python train.py --n_layer=14 --d_model=320 --n_head=10 --n_kv_head=2 --head_dim=32 --d_mlp=832 --vocab_size=12218 --activation="geglu" --norm="rmsnorm" --norm_place="pre" --norm_eps=1e-06 --positions="rope" --rope_base=10000.0 --rope_fraction=1.0 --qk_norm=false --attn_scale=0.177 --bias="none" --tie_embeddings=false --parallel_block=false --init="orth" --init_std_qkv=0.0323 --init_std_o=0.00611 --init_std_up=0.0323 --init_std_down=0.00611 --optimizer="adamw" --lr=0.00114 --beta1=0.9 --beta2=0.95 --weight_decay=0.11 --lr_head=0.00765 --grad_clip=2.0 --warmup_steps=232 --schedule="wsd" --decay_fraction=0.742 --decay_shape="linear" --final_lr_fraction=0.1 --batch_tokens=65536 --seq_len=512 --doc_mask=true --train_tokens=438100000 --steps=6685 --dataset="wikipedia_en"
Each number is 500 + 40 x the weight over its row's rms, rounded and kept within 0 to 999. Layers, rows and columns count from 0. Numbers have three digits each. The size before them is the row's rms in percent of the matrix's.

# layer 10 MLP up, 832x320, rms 0.0476, rows 602-713, columns 80-119
107:512492421540473412516534572472464527503474523520484500512499520513503529475536466426454530575489467524527547543462540381
092:491479521501523423601442540491487514529517457538467470535505443518538503487480500498440521575502495444507516508485488492
101:440526484483462489559478537492476452467525430537587495498525498466437515495495562517528471502524489548526464419511458479
099:399481518554459442533558498509484529500494508477465468550538552441483558479501506463553504524426532495426447577453532541
103:510477524526492499525479471489463455555494520461525517510556571454451553537542540522486486549541521523550485468520450487
106:448491462564557498505460505529528535568518482527482456422426464507545477534531479477553501457528451547469513456505474575
099:530508518508466552512508474500480514478476510477433492496493502577537578437507488493512509528569471561510566540511626517
104:500515532474500492424523470449523467490458514477529517595515489487444478474519563545538532485510547499540544465462505467
100:537531443489429506558559481507491499469583504480488476547535536510460450485438482487498500501512435410537500518536457509
115:486512434470497497504528540543459529536451426555512466450463488476453527504502524495472460493507504487542415471487573524
100:462482562551451494476616480478546548481502525458508586507495505448489572481528507529513490503504493547530460576514484499
098:460490498465415500483468558485497462526406530423452525418482518448464423518430531554557573502526579537492523553433520515
102:504496447486570503477445514528513486561544451423502472595532540508441493453511471457489501532475492474463503466601552479
094:454565533436546480433482505536495421511553543510476542512480501497523532484485446489523507469537510448529550535527573496
103:538440487493469467535560462554529458513569498507530502518496567507501507457514488449534544523513446469491538540495574487
100:481462494473518509506454514534553440537519482516442481509475514594575483559407516487442608530490521508564474468527489494
100:551478553466502464489472520518523537492514487474517481476513522425460476468502530472592477479442538560521493535499477534
095:511516478499488510475512496514536483463476495481549544475482452511418509503558524540450479464464569496403546484443439515
096:495503501457498520514436542443565455555453600471483557481563531469425419381534500493466524505517461572484511475457521484
095:555474559539541500462498497445479466457493480442457476467495520435459554504490491553522473458522399552460529493562514459
101:535498470463562515503471479490486537449479490512485499497485453471493491418455571582472492477502479488476502454531448530
105:533528548498536518551536413521483506474539485421519462525490446545500452542480532527475553485551512491488428522451506550
090:501473475491530483550588547559558541539444507515540499553527507544542440501565471523461512451490493546534568533550452547
094:446509542446495485441545469541449478546536502480391549511473536465534469495526450476462509589508490494513488497610524525
106:488534510524426500511480521416477526432500533491495513526435603480480419474511440542544505466540502465465477507452536553
096:514475466560523509549470494496496467516522472541550494509553499516471535497463483496494487511482480458518501477497509560
102:537476483477510468492503468480587434438449495518497472465476485525498487464443445489508453431437551448504548586492580535
099:572601527453574507458445464522489527433468515451536480486514470546532565438484517511485503460573563530575539495470477436
096:504556513535488407493470505558494464451475561527522584505547518573475471499495446434521516516504506506558505454557513531
104:451523430516524454509504446520459451467532565534495497479524412515538509529510541461553439562475546475573528472517486573
104:439564520445514522463512511489511460496426473515485449483445414500472422508552488438505456550547497493468601570443464511
104:464466461443556442551449536481502451513516439478406492561489508525574480492536486418470450456450494556462545500485473451
099:475548562517488397452536609521519553489501508500563455579474510450508582533451444565536507510502495484527557508437469516
103:517475511503515521514473457542523525507472457510505555452500487530491429508558504525553431498506564477483437471433529519
100:494431454454529430480522502453474529473511577544510532501565471475463468444506497577524559496472458507480460511539479591
102:520549431505508449510458514449443496422450500502453489454489495432487428513426490472516520507533499483419506476492549439
095:546538581437469552544465496461472544553507506541502481510493536429488581564509562508424538425495466551438505457511539505
101:518507474439455497487478492460463471463432544461587547517497509548555492511539494482500522512501514428480489468535543530
102:484540503564507508544532566419454523548555481477499483545470474462560545597518473513575472563529521511494502533490559550
097:472495535535515507498516559475442534496498479522514571533518513534521535494471498514573473518443515576519425511502485443
112:525482507504523480444445494524435527443480549554525491570517491534558458550441518475464428445467547477498520568466526482
098:494585523489515517560515614470478501452440472530520540517481481470457517521459531534393501558489506465508548425481521471
104:553519499491544538491494504438492520455471588419483500489509505564454504505512462527514490514538591473515446639474481492
091:471518486517508433488467499459535533473434597499531507482521451531513476519487531564424532481533459518622534556491493521
096:493497524359498462500468438513436415559518537518533504470491478507505493409472484514508433512495443523500406456497564541
099:493509557495520527479497501482510517484472489487502471486506573452509513477453461470463514462555514439458493504583517452
096:538523491493536512532508469528477461506443401528438466504499587459424618538603515517523494500448519496470510495516463487
093:484543443471471558450471548511471460504503508532518496551463509475394514476557492499538523580579522495506471541497496400
108:529567444496525480510510576449407467486507510485515534517502498460519471586421472533494470553460529472466479539508488484
106:545445468506509521503530490488497496533487480431562516456480487517496515545515497511468493435464483520504538557435430512
105:527471512469505510500431477411506473474453486506488573462518534536505492492417480449447514498514498532406452564468476468
097:518424504489499453481489532496554520528517481457526559524537608467436546469409559525559527480562479475471491485539557456
106:516587474485492451534519474458524495512540541538526490501523516499434459442451493459479514482423486431513524503459497501
104:525456526485549483476495550444474461508503427501568446496510494440538556584519508437559471518570423483441544473517576489
094:430527476516495445446539563529433433543418485492487602484481488523500442411537462494562470553509498476548540454525485555
096:471541468535499499456494441493474538475561403507522535472555483521485489437551548472542511484455457533502480475498545442
098:539511465477541475550608488441570457489479467503566518516548488524559484467419476492522475560568528413520440465396472409
100:448494469452504533523459517535485491519497486496501415485520495509515574491490607563516510480467451461519516536519451533
098:482528558531489518396548570530539502498522496504464554478440483493448434577515491460516488492451411481518579511511547456
101:503524502537533503489491510514541504529548409481440501509465544526489468500553475461504509507445454559445480528565571562
096:505483463518465517496422497490466499546396514551513498451549473597497544532467548483505477486586474536444504518462534577
103:502508494453472576524484522573467530474483516491507504495536492449486489440486512525464562509490475438498493473570582521
094:499449522491451563444487585468468478489553467430556554473555519499551467470501493477565527521480527442548453522533485460
103:483438565523465470459509504533430478535463509524470546476519483543469500496561526533483523426529490515610484582503566467
100:476553465519542479522485501497527556553584506467460528516493507462534476529409469454436518489505447419470516509552429554
099:499479540477501469595484366424495527454508472529452484562489523506531537499422544520550495417494560479569518486499472477
097:471460557500490573557578553498585417563506520558586551554545527477498478522464455467549569560579500524557508537554444486
103:485481509414489542488495533467522460546554469483465514512506475518473496532448565493535556477550485474511449502472453516
100:425555499445539525506558444511526530470485552486477453559544502491524481588552498471545513496479528468522510448449467510
115:503514444452474488497543525527480528543501451433469556448468498516470538472511502509515468489489490489458505482507512482
101:593406487545478548511510471495455563499490530499495523541510548541564453477485464458513510456484556505438491486551493450
089:470500497556557429478507552449446485594454503594519544483465507459446510472533463505531439450476469481475539506521446490
093:456507487454507496471456500511488490542408485547547511426495459480434501521409495459447558535500492560550509501587530539
101:470519520525504557554509533428454520460485457528464447477584573477491514561516528510509467515415538487478472473464489438
102:550565426478511472539497465463465513454553560538508450540522495464557487477438495543604511511587463526442466452534499510
101:517458518552484436574490521596504438452609492582527435509492470540477494492506570480584471501484459533506441485471452415
106:525466474487457585542504416468502488507439498513479473507511508598531459465522492555467424504505554512520476468506494446
094:537489500530518471486513547486476527451476547487508488488495482465436459480498503545485486479537588444517552479488476508
102:498498486437493484439535494512542465460500436496500516544523530441517537541500493485520483484481478536496511509525479538
101:516551481620497528473617479531514492499508510572574511477513496423414494473537497460532483513510530462513553503545515454
094:535498506478493496516538501420484497451496482551544539505438515453487467550476558516455488490513419457455504494476528576
105:546490478472455508408510458467474531534530460504433576484494550591478586480420499512510434497575473546500473494506597431
099:555494505430507560504493539530479574467508426544431494493517542616473440519479498541453584475504613530510499508490519482
098:487446471502483489555425480464468443380445494545493504471527492490477506481506481514521546491477475489513520483526530546
099:486573491545533466499442506491505472477514520497422503590471475525545502443418440465440451489446532436513442368449503418
092:484500469499495523475525565451528513514481492550509432580467479517462494520507461532543380520488518561526507566510454534
102:561502485455484521473566508463501456496468461484551526498478554465490527551478539570463479505445550533515545490446520494
102:521495570525554539460486517533515488478466445513469518476517523517525515545527552460425499548476506422556456485548457482
099:505512474500560530412530501461438503545461450473490479456504502496528504545523503538489447525527616502482483525507452585
098:543479433557475468557472593444478509551527484522519435486494475465445425495492440538488537456527435557537451501533469591
105:526486542502542586501465538513518494499509501468461471543455435472568450527585413517456535457553475515489589494515432539
099:529460462538500442607510462412514497568543590529481469507464540474537499504400520479500418496471452559576504463472508519
108:491558471568587538487472488462475494504485551496516450471447429485508507502540473487501550529520481514519478580490495434
106:459489548586507554493491515475440537498506445527534537485493466482496482501566502481472519494517557565447574498513446435
103:509402504530492516506498494530436543557479446552518502536464480519514453515466472553509472481544525473474522489488565476
105:565547474452451525516528505579491508479517462516465511543527475524547546520510535493548480457460572493515470556554469537
102:425443470462492493516537500488464487579405433507526502495437508535503427520527519482467562541527559585445515519538511513
105:430472539530505445498523503482496482441398464505500466516512509513568522496405397365489508533550482450490533501481507561
099:568470570455492573534596495567458502470561516529468512449489439425483506514497487556524532555582504487474501525490540487
105:520563501543494492480576556442485447547483482557497409521463513513496472462478428495517479459504458463518530479515503432
100:432415457397500504463542557519529508487555547522527461478474476482522487533459512452512501484455506462452460498496514448
102:481515467551452516421467515448569491524470511588488490442481514495540491469590519418466583502556438478434522512550512491
104:489475502479570515525466494525514568528463578481403546496513603534484461482561462459493475486556491495444428533583519442
100:489464444496409491519442505500577504478541513435515518469470464488542547460575537427570528460491452545545447506523577437
087:559523516489483423524531534474517519583488488447524523436521429534521555541474532476534564505594484469572527481508562437
092:546456517508442446558437459508603511594512503459466494489474452498443530608432450479483557498434516504499528505428488464
110:526467444486475461507467511542528534554472404436457527581486515482448530535512529435498486501474497483506515476395515545
103:503495530419490518583475491573485554469554464480521459555548523488583466449507465493491501509501471458502385528528511536
106:453485520532489545436517565487459549541477468486551485459474485530521434446443533479518502476446503503518457545611551496
098:551472511497492415556549508527577455519512489563472504491480503528504452472490497458507507526462526503493512539565520522
106:541488510481541537552523502524458563475492513533502461512482457545536528517521452547543492484502450448498544490505566501
102:409427517478397524496441505522502484494483487484511507495539467483507431542489526475505460503523423509591488591523526518
# layer 10 MLP down (transposed), 832x320, rms 0.04, rows 602-712, columns 80-119
103:542433494543512518503485539567454526441546517503510480504524493528558512464502446484537514501510543486528523550549486566
095:576469520433481511512465534526590498551455453519468467410540465497464514495571479562473519569538459430438530539467468528
103:541512415516465517544515448485495521489565505569476542483477450488415562455506466427483481588500506457484541468442558435
099:474465528490523606461439532497409527478537525452469433503517472545441529540551508482450474562533544551494550437540489508
101:524500453488446461498525480515585489548556534518436447487439531488494467505521458515479501469544502497374489453477541469
105:473532526476524493491517525529508519539543502428532501461459539515521464513518501564544480469530550481433488499599490497
099:513465546528489452547469526523458525447524545480460541551521568545491558520524471465500454535545515492598577492511535545
105:593465457474494494426551410450533461602477551471459472455496525508460537505494499544520497518568560497526508491491507545
101:498437458519475511496497507440527501479530477571489474541489528482535528466481488434534545475525541507542494485476452496
105:515466484592534410501508518469526591470533505504519486449497532497492526487504512526483455538486505486462439525488517545
097:488546530453558484469536475520510535415479450464527483473434589472489489504521523492524479493577529374437500483493531496
099:550530557499520509552466493521437473514517456542520496504469467469514545448446488499462504494525484533482409504518510506
103:479551510583488621430501445513467526570451466530497473521562474510513555499538539483483456457475529497518438464568517500
095:498443504524497569454523455542504430448465479545498610415485532526547514504485488430522512555439508458541532526489492510
102:545480487399470467516504444476562480452552519515550517532544578431552571486520489540529549484484477504547540540515477472
100:502556469501527547493470453500530545544481491467553445529548520452443496536503441485494518472478454551460552500516443520
098:462506516438480521509492521519469562575436521503450519511309514566542477491453437543465456565505547524495507479468551508
094:467541501461487426547533447443472603576537500506440488511620463527540533422550514446512491514524492490517518484543491500
098:518455526445465448520473550500460474469520495469515519510644594532435479553510527561467488499504528487565508528475527517
097:538438504497457533525492575517508545547499545549546470518594455523515448510456442494477519572448487507551471485491502487
099:486517489494439464527582559441488464523465510531447470498586514516579485555464513553494483493532499465569504530462540488
101:541472503502482436520497481513501385479471536483519550561483527532479487508478542532423476493539528507537530457461517537
093:496511471528500449441455541498515480469534505548484504511389515520534537548498509463539532491529487506428496531531491494
096:602516473587533449585559475504530573454402493529572550424421467477513493524538502475539531457491488592446489453503433445
105:489474511444411453491460486477506547445526499478493548406504472467450532492490504443504520452579485545512458581503528534
097:492430538558470497456520523443527465479508487503540487566596481530522446507481574509517483505576417616499428555460440468
099:480523475557376427521502512511496487512481540495544530463422464509522511490497510505434515491437499519451492491497478554
098:519599501537516511550444456566479485510608491495555473520603446475575529585539500541581500493575423563505504541521509496
099:552489541466454475522430488468530409491576497567512461502553538492454534428503573462545470494484484488559481555492508468
102:498478522499510493474525451424499514443479532453461546500553502543429460529523527507456550462463550499455441457485457479
102:506500439488475463417472514517473480499415473535525513494359475480478475487518448488493546531514563521488582502523492478
102:561490486469522504522508506532488513435479516472442461559407455515484536468522423532479384510551467479517460561557608516
099:563446497458465389471451421555469504582552534507498484468575501518583420490513454504554522476548540514513483548565452515
105:525480544466520485528463479491552552478464536549470484515569545532499528486490535492499419472452444532471550446493538499
098:505437529502502501534513503531452512505494505511445513570463518557556473473499422469423499489465530520534488502550468552
101:448418545533508482562529501535495508549538482476543451464462423474457480451481497432447454528447506475523478526531517433
095:506480518488545537489578531480466525431507553498419520368588520589515470415526546517527546534494542398517479488465513532
104:486577462465451506485495505512554455436432560454475483513398508528545517539457394476459410472533513538528493478525511527
102:488522515556510517497465532505495431521488455419470511470571563427507491490555481513523478505535508522499548473399466565
099:468520519459512489500479498455518515538496458512538506517535517497492531499498471531522572561512586526530419540499478475
113:438503439479556392515472516506518524473491503511540502575420481511507519499489469481512457463401513480547520537497495522
100:520505564572429499436531502457508539507568502487434509512413494539472524514522451519488522552445487452512514496522520566
105:434502467514449555536468516569422548523474549468491553535489482493449477441456418498455467520487507520513533480552553494
093:466484507479552546430513534552445603492553481494518474535513492462527515435493529487591464539537509533487473447542463459
094:529546490475521490543441472488497539566499449479528532501610458503492473511459555502410456437498457504378528442503530459
097:425459563494544488441437468449576528481454457492486415545510481496572487462516461504523426511456511534441460513488546537
097:516468519563528476456460530462491482505493497489552530555573513456495530529434525443450539518489565558416552533535532466
092:483492501540502527502454599478520490473531524511521453513578561520437487450492501521540499508443466523431517525498553493
108:505527498459542525423533467543519579476488475474463503506514477497495512549537537501451441509510443512494586506453511490
106:454512524505484480519512495517489621536464532420545479502563445475506541486448475395537411555502527484533530567557479500
106:439499516534498576603452508506488503492526537440501521519564450425518490492521508488528436555493476441533495472477606503
098:521599508506546543539536470483532477552537519538508526561494551497487513537513495546468488486479510449556497522500515476
106:493572553488496484469442611441519520494521527549518553487492482517474555442478502461459577465477515484457533471523534530
102:503549494485508531483471474459456511422468527511495583486598514520465517485458510478474537413486447475519487536501476584
096:489575499541471481473466508461456531470504474456537507515439512491449468480581470468504424510478444561539519536509489473
100:487441523515487507478439517471492485489534492465531516532643513500416546478495401523446453482469484550466562530433600475
103:468501513525510491500543483434523562521458522520586517489502532506526541455420479437516377536479520459525453476474558469
099:453477463564558444464464478461551421534529476437473551548486553472470493496549499500551502467508499426463446495468438531
099:488463491504492582440457490467456511508506499502496478557504483437451501527566543486529480542492492516516511539593479573
101:560465522521538525565426545508533490474484504513557425532581585467537489517480483506515483594543464502538466507591510507
098:417457496456494492524532573466479504442470463526471482518612544479468566504527556477522562483526444500581501505507491516
102:471520474533498481543463503482510471463445530495463429409499530486476497466518482535439569496469503462484528472476495549
097:486454537511441519390557475527520567481479541467463526569379469445431528561469510505506448516527459524537503536491498504
105:540500458504410506459532509470481512521493394484471503459471522479505598561545454481482505447506469515500504575450517534
101:533541473562517488463520506513474496446465502464500462498543510546553503486506472503477444503500422495474497509502469570
101:443458477477525503482541418457491540516513461448520547488592438534455487455536455461525543491506472390475548482503553519
100:478514559500523487455444523405560485475437500510499504459582515481464555522483473516513544479507511507572514475425429461
104:484512577514449453555506506483512489520533479499523502531417495435442492567520463428416534463554448524475512511454473514
100:476487546502481504501464452499526577546474471467543515489366489388457501512559501505429531508576474505539521522496514519
101:484546483449501524483424542520482478509434536529498580527343461535515469464505492499517555424489539576493472509493538510
099:525406516560495504519487556503468447520473492513514488486484543470559518538514515529464658461445480488521529458453478497
089:503496487532446522467514500526474441462484528486443521477466491496488469535476554526484454524473475528472504441460431542
093:474506500483491471469430517526578552560519466500510489498603539468503433546519483479517568479493517446515553568508466465
101:474493474473537522486483492470456486480423542484579482465275444520490511454497497570487485553576542477483489545568525532
103:439486485560527613523394523482510557470486531527544567503565587476550488485505548432540491502509496543540524494526509499
104:500449486556480487493481454528502478515500462498475564494547484509582519540515496469485474454500469498499396514497495569
105:500417493412471463531469542479556476524482409492480486491428484496526491443501550478581504539499489469453463524596484503
095:499447503478449514480572540504608515445486520500470507490494481498507494425479467495499490548488518541446535533506532458
104:471471574496531546479517452515564527441546513468490551488625484456502482549468539512499453502523510486493514517466512460
101:476515440439492446480492534483497463517441522515534552485343428500402493500514505546452535529457481502447497449552482536
095:512525433531529470469587483458516534543452467525493506509558490480535564432519545485546525466481465535427544453470475475
104:477536485508440471462537501588446536428520463502363431543461530539524458507489475480476465539551516434546482527469479494
100:506550501489545486489503453531505492531508414452521433541412496503503501511552537501541529558486468478411568517513580504
094:453508511534461469473508453520433476523482520513570503482526500498479487414505476445491508492548500473488563484507521475
099:485552462568516532550481506534552505441472467506457520477536536475572461484544514537427526501500523501517567525486407520
092:438503489542511407461554508527449471563527550493532536446650486558466486514517450489407440489458499472533540470524443507
101:539566494485497598529533505507442552503498421422482511519444470506469544518559517539471543519456472405513486529493506485
104:494513482595522570518436495432493547516485506474432511515423442455511536491533497556499499511482526481512484557470557568
095:521438472449487470456514456553538513510448421565502510544383530487544544575491575515457571445474450462466510512449543515
102:544526527531575523526438464448557475582477500496436507517480509458501506432546577469477501461524502560483492537554574493
106:550462521455487474503459486447475451471449513557503489537620466523509525501482504499460587485452486494515529500558464510
099:518462474497513514503524496494517527512513521536472504519311511473467517545513499477538458487518547492484548463527502501
104:456484511459417463490574453493498529519533488439578524555583543492439443594463553494507480524540481472451474487521560579
105:462581482491427488553415470510529534457488504407458469494482528477526504567541483518536442470471406514478462494500502488
103:455462529506512513478524468503526572527533533549514461504319465530508475539461454547575478451491500536533521466534481445
103:559491450501480553523409512486561518508440398492508506436650507464495472549479536484477452506501506516499469444391438502
103:441425420516504427498488522461486437425460497495556528481517499473542530555545459499451484520513463490437497475498531527
108:496473455530415503532535515536487491499439534470485493476487547549482465527453522515521451468481476458505477569535571540
098:527464461497581545513527551473568529403498522530473468441559538540479407460538494486497553487517547528440505450506566461
107:487534594509542460518507530566543544483478472513529549488665520469472550443566425435446453482477550459489559514473449533
102:467600489478511519506528551501502516520582485479555464520433539406474503536568531472466450502551505531465483479515512526
105:545470500515452436463481544402534499493462495550481486481523449527494409504484469501462546574549518435542507548468510539
104:522538487541545529478435558490493541464418549478450488471405488477523539456514579468654523547470442566425550507538502476
100:472516499487545462433476498550508494530481509493530501520575472506523474535491445531529530544474509489446494490549561495
091:495489520526540522475545524529445486409503498577416552538669446514454537499535475539494439476463510482518509540467470561
095:556561556512506511477550540488438529436476492531500483531447546473459525482461484504523501490484465499477483529596470513
109:551414424440463495490433507505539548500513535518488491468564466484565574431486517467479495503506511453468480424506475455
101:589509503445547526459475511468478444543527450492515552491500493413446506577411502580519593496484533539484446526475401479
103:525473403513470474462522459390575607481451445520492541474528487484493585459468497409490486486497444453470466436568497441
103:511522497524582515479557514474543551501516538436593496562424533504522491496553546519529567425428446562467544514544490467
100:451518546539472505512546494505531450447520445527534539418391512560521477530523504508458511452428509457555475524438466551
# layer 10 MLP gate, 832x320, rms 0.0465, rows 603-713, columns 80-119
097:605452549483491568452446535500472500586475532531578476466499534437472512525429489582541492470502409546475480472495559468
103:471483530558483527500487406517481466508466465461537542429589509508506464511528527403532487511473500495463504553508443511
103:436533496586540446529398553460522443518480503441456466480563481499524507561455493433535507466498418484540513481459538532
088:519506410487558420499524484440554535517492480533525536445540490551447511550476478494500455477473515457443558534482518510
103:525530445480463493487479503479531551483470564513459588465557488562479556485489554469460469490492466512448484577435589497
101:544457467536443495514467508533509508443472559489451439512506516638524488490493513459475475472543521500559527555500533505
096:554533495493440565513486423538531509446513419574522507500529534527484465508428536451490530507497410532415484484468498475
100:530508478481469496479458514562546520510463559448500524441529522489431565503530503550483445457535525502489467569557500519
109:573507477574499486522522526571504505528536541518497454416574490482498487490470566512430489507461576422522406524541535496
100:507581485471482431495515453490518522565504553390542468512516355537519504524541492514467468476534589483436452510485456516
100:499417456519554505446485478546480505548574452554524497527511482494488500489441485516509494518485517444532460493519435525
101:496469440495490461517526451480468443535498436469442499478471498507606558562514475526443557466565461527531507474518543567
100:557501468498471466435514524523475517575509486467524469502501558554497465480499574482473462502475528536468456485485582503
103:538496558464512513432529500497487477532509544450469575500589545538523453479559516550443483570465533433518436530459479517
103:496525494542551492412550484467470540459481522461521499544544519524487550501524524493536498461540441538509477471499615501
100:558558502470522551531473446589516534568451473493452553539488492556571430497533519520550539514489523463437513546525483563
097:532516517450512466464528542518554509554576477540485535452496483475491490489456459415404504564488461531502464513604553556
099:518553493479476462568480493537455482483554530471512459499465449519525541539461469537418513492551498519528451506437414489
098:480527491492443532567439505498525480519479555535564607522560457466572510465493487475546480489563561499568449564557477529
096:570460459576415543472532463523508510480507527547574479485431469454522479481501459554475538536589497488491440513500511503
102:557547513542546512496526424451569490434503501488503492422514498526489601522503495558480563503428542493561423540528593517
093:490484415513508510553538492522537576505516497480467545486489467483464487450544495511500480485493474566569529477515472549
098:456394525526455548512535536450477502558516515565527456479551527456493440515474478542471526513466504526461443515461446460
111:516446439535515551503512501498524525545481498547503507482561430498508490503544530442445477512523488454544395463487471490
097:568461531497558529478512493481514510482482472519505562435559490512454408496458505490443493458502527446500500454546508462
092:546571489511462443544521471507577496556475469533572564446502445531476510522510449378508501556472542516477484518454513472
096:576472450453504558517462454480497451547483529487599472429471496577471436525441530550483447541487509470485504436493469528
097:448518461443501514491469479446488507390490513548449579516539490492489540548501614504527494466511572498484510496436485443
098:488480570539486465576471429474533476540577537535512497510485551572551498491507545489490506520481540456387481493433527484
093:481530509517502514491457458548540402534482534509504500528522451500494441451500491560508497516487509496514467502464446539
104:524488499509475495478470400469550535456505506529453453464495445550561527572467530501413479538543459495488501517404519478
099:516548442539444559458534451524529521474519398444435528466460560504556547498560458511472487501526426484562462458541447512
106:538485463550565538522588465443524535468459478566608460443534466500506487462545516575495534492466490491531527469470482525
101:552455485449491456479523504490516529500536446550521481552539537449561492482525541521544490442501512514506482453487501498
102:481486482530523528390455448480423524468478577436516531484468566512554541519486466546442416483480507496482444549511496522
101:509531546494531483471491455441524530528490447504468497475475505523472514482436554509443503452427445602512548493435491483
109:504501502514509523512477452538455497488472471446576558477480459586478467470533465506481485521476562465603554511563517588
108:456544493499453534525520566444528548488508542510581487467544462514486506500484516557492527506489437588516489517498503510
101:507477483458502496453501499451439484431559465460552518502495463499489493524535553505513518470452534517488526490484554428
116:489468456600450525499527537480523487489528436485554453515586566456574520503472473570489515476484551491466515523509466490
097:456576474534559510527446429656450535515496504451519527471423465503507493532522470461558391470483474614524471519525548474
106:581465533551508566486379519474516469528498487535436504476555449500495488462433483478416443539495536527471486489541484516
091:515467382550574491494500508498467591519520601476524591529523478496617461424566476538535466520558496516503495503580412547
099:549447498472463598556420504493477497486501493508517502509483437485507511546570458482429482533489514473558547460574455481
102:508501517471512480534551586508551532426511429444437498493547553554544481576500521539538519479472520465547477477482474501
098:462534549465496527523497495445463461503527505517533499494512562486590460439498486577524534477470466440578450452452517500
093:466449531441479540528526509506487499530539549571475431452529478525510450530525451539524482531439476531506416458460493488
106:473421480549448548463565467515520430521459453451509471537509519466424423481488567585453494611484468541451506529499495480
106:527526489532456497511508476492490471552583492577448510410502459577493448435448511457442501554444482496510507486494508531
100:499419490458516489495514568491547519472483511557519478501505528500539441527371475483509531450565527521498467506534522539
101:484456557528552538523437509565476494435505599536508546428483507465527483539494453504540475436439504583469450435567491455
107:507530436460410493518444488481548467482452485460543562500513540459450526473513522550518530536470503465498503504505535533
097:464439459529489491485529461462510482475549509501481505505547499536535427487426514457483511525530472578477504465564497499
096:480522528513536528530449513525484457503485430579492494496475499495476517515513548483496464479464468551439464521490462440
100:516606493535530534459519499451472503490458514395623497501485544480500432489508478461487478498446551448491546499538523459
106:514430449524470568490529425496482504494466396482492514494556551463504493509494493556486505496483460507554470557418499432
102:451407456465485530432457486523490551483528536501599559488543473488502469489449590470448566459509490457472485467544544476
086:513482458561413458463463475572607512446480495459534508453514501464570442550375545483534440475480507465554403459495509494
102:557491359525460554553458495550472482495506442470514488494546515428527467453560462495488452515479506529554418489509492536
094:479538485572524466475568593518449498428547518538519547510563434489499456516493507498445481507492540461544520487455536543
104:448517515522396450479493470501577462493476531534504481527528493610521561465542522443556493471462489550453516480470508556
099:491513430453460447471466519563492558473439404491552534508529485474532509442491592488476511508548547434457538451518452464
105:473480496557438470433478546509486511467480488547462519454542533437520555607522511536503528452553533511587453574499543557
102:554531464473509514451503545474556575532465510531527542500509496463532573472439511518455511473543547556505468530476468465
103:510511490517460469561585507469460557443528517427495452545558530485556534520477509520516444544583566468552449498517522495
103:543476504491468396464528452488470554477465528435587397482510499554540462521500519482490523505496453502546441434520607538
095:513492500453433557539496468493517489395515544552536441521522452530483559540515523518536468456447440485505426505541507490
103:486465467498506439513504443499497484489528527558503462509514448542517452474490466499532516580418500524524443509467506547
096:544519487509516461469530525542523474537480434472447430476537488504460537443482520455451496496489480446479436438569464442
094:487528504612470498456396478435513449495488606553534440436489445470500498462525550426489449487503523438407509510491623498
092:478496572446513498537509507500471512544517475553482422461503541432457492484510451439483564482503510512544524544520541416
094:525474546548469493517493513451434550479503453625577551496445540571434480493560478452515527490432505502502546526447460491
103:451488532465490524532494502536503514527507451555478446521500485551512509516501477573580528543470457554459522481533484506
108:497582445509544575469561529464538419501513503465510451507502454520538535569405583494461456511528495587531528471484483468
102:530446528468465522448486498525514502486499448572496503452549544418515512471485462542504496508433459485489526544465491565
104:486516433503498444538503482574400540545478444470509496488564505503441518456537499521542482466422558531532501470481452553
096:503457504498512459489535526465563499491429535504500534473445466561515511500528457509460532559432536521531477508417459575
107:514467463468513478474528532443482456444496588437554508456558492560496472476552467512506582487503586340469523456614459570
103:596513475508508519498440502481538430562462479510511546541489549506492495542484492507487556518488539433426494490554487513
098:440535526464491487508466468494396488496590451469482500485529509505509475503541534528455413499476492479437488546493486498
105:488550572498501488450470531462456496501492512458524533463580502505525514534433577526453579499493557520516498485481522534
100:483506491519545500498526536522471489463479520533529494478539523496521467534544494494460366498499517421457567541494520495
101:493446570489503506507595535515457500567513505433511544538488464483559493557528488488514454537474519480487477493431472452
100:575495474437479493429480496466567509539586511504485489457447591537512574527463529516545466493468552455473539496490511523
094:469571536533553442455448437559532515489442436474498535504491526457484467515461481449518485501494562481458444444601445494
103:491485524505494522546490483505519441543526453413507476485492515498493464552459504524477442484428492541466515475477461540
110:532487487520489575520487473531496534470483495505456519500500455479533495488535534479564473482458507470523467515520472513
109:487550472567403564506543472421451495545491554516454566498548431505560524496472506548456493526503488467527537522539507465
097:516515473454531562477451510585557462488434454467462569462496525497504575469474486482467518458506529463500511495553421546
096:467460470494546530447495505520512492516474491466512511480536454526511510512562567421469433489541489488478513508526447500
106:519512519551431517465471480572475471580533547462472538544504504528565479479501468515475492465525452502484490462545523546
105:578403546465509529518523421528531528515510522517458545518523562465478533492504588515433495508512472455507495548485559490
102:535537491502450444514513507534524389569542549551478520478501492599494472456427568535516582568508484471534490500481479490
102:494476460551443408520484457505537525545558536576543568534486453491504483421556516488496523569425494584477440512504557504
103:419457466427496458593551432547505442486475516522474594519513518511440530508494483485505506495539480515524473496513449452
109:572487450480549532520570488410436469494474519482515472430501534508486463539429492457430492521545510500521489484533589529
109:459488533422525515534548500538489499497605436456518514496532488495498482494451550469468534474545467458521458476512539481
095:519500480523424460485453496547520445507506450416517536479487555560508510528494486458487478555483472480544484507558576515
101:511541545423504503528369574537506452532534505483500475511516464543521548524461472533467492534501566548490559500486465470
100:530437478409479491482471473439548474476504546558549512504526556508456453489501490486554581473473468469523503434470488501
109:517514525559413428470460474451569499532521497433473477441507508516473565479526558585483574518532556505512474394517564540
106:534581504526450532532532487510553349540481421509540431504513477499511506465540477554484487469564427500522484413504401499
100:508465499483527491512480555461540445547480500463544473465503472523490538521507557473510468505536463516489477496516543482
087:499455453474500490509512542552540523516493495492459508536525514487483492484506519555481562497448552528527432525420500419
094:525443543477455529469520453555526497440469477562477496481490505471495450476503486467569473458461510506471484492524589489
100:446461468504422525482503500571551472518520575447513553513568462499626570498500485498472481476511493495543503484458553538
107:449477502469464506483441437577457489443495428520409497488513509498473527423526506483531601465498501533516453521473479500
104:439446534467500481547477463538469478539520511567476494553496448508460512501465429553479441512480488532545444463529527548
099:553514524519455470458498496478493445558545505522498471504475462496500491527458530532448455559428559463583460519477439518
103:478517479523464521509507521464538489400431489432550455485530552502483537518497517433471453514535497459468459511525545518
100:462522453512543532489556559500525529501576522423561474454484529473461496504492488525439445470505483522491466493507497530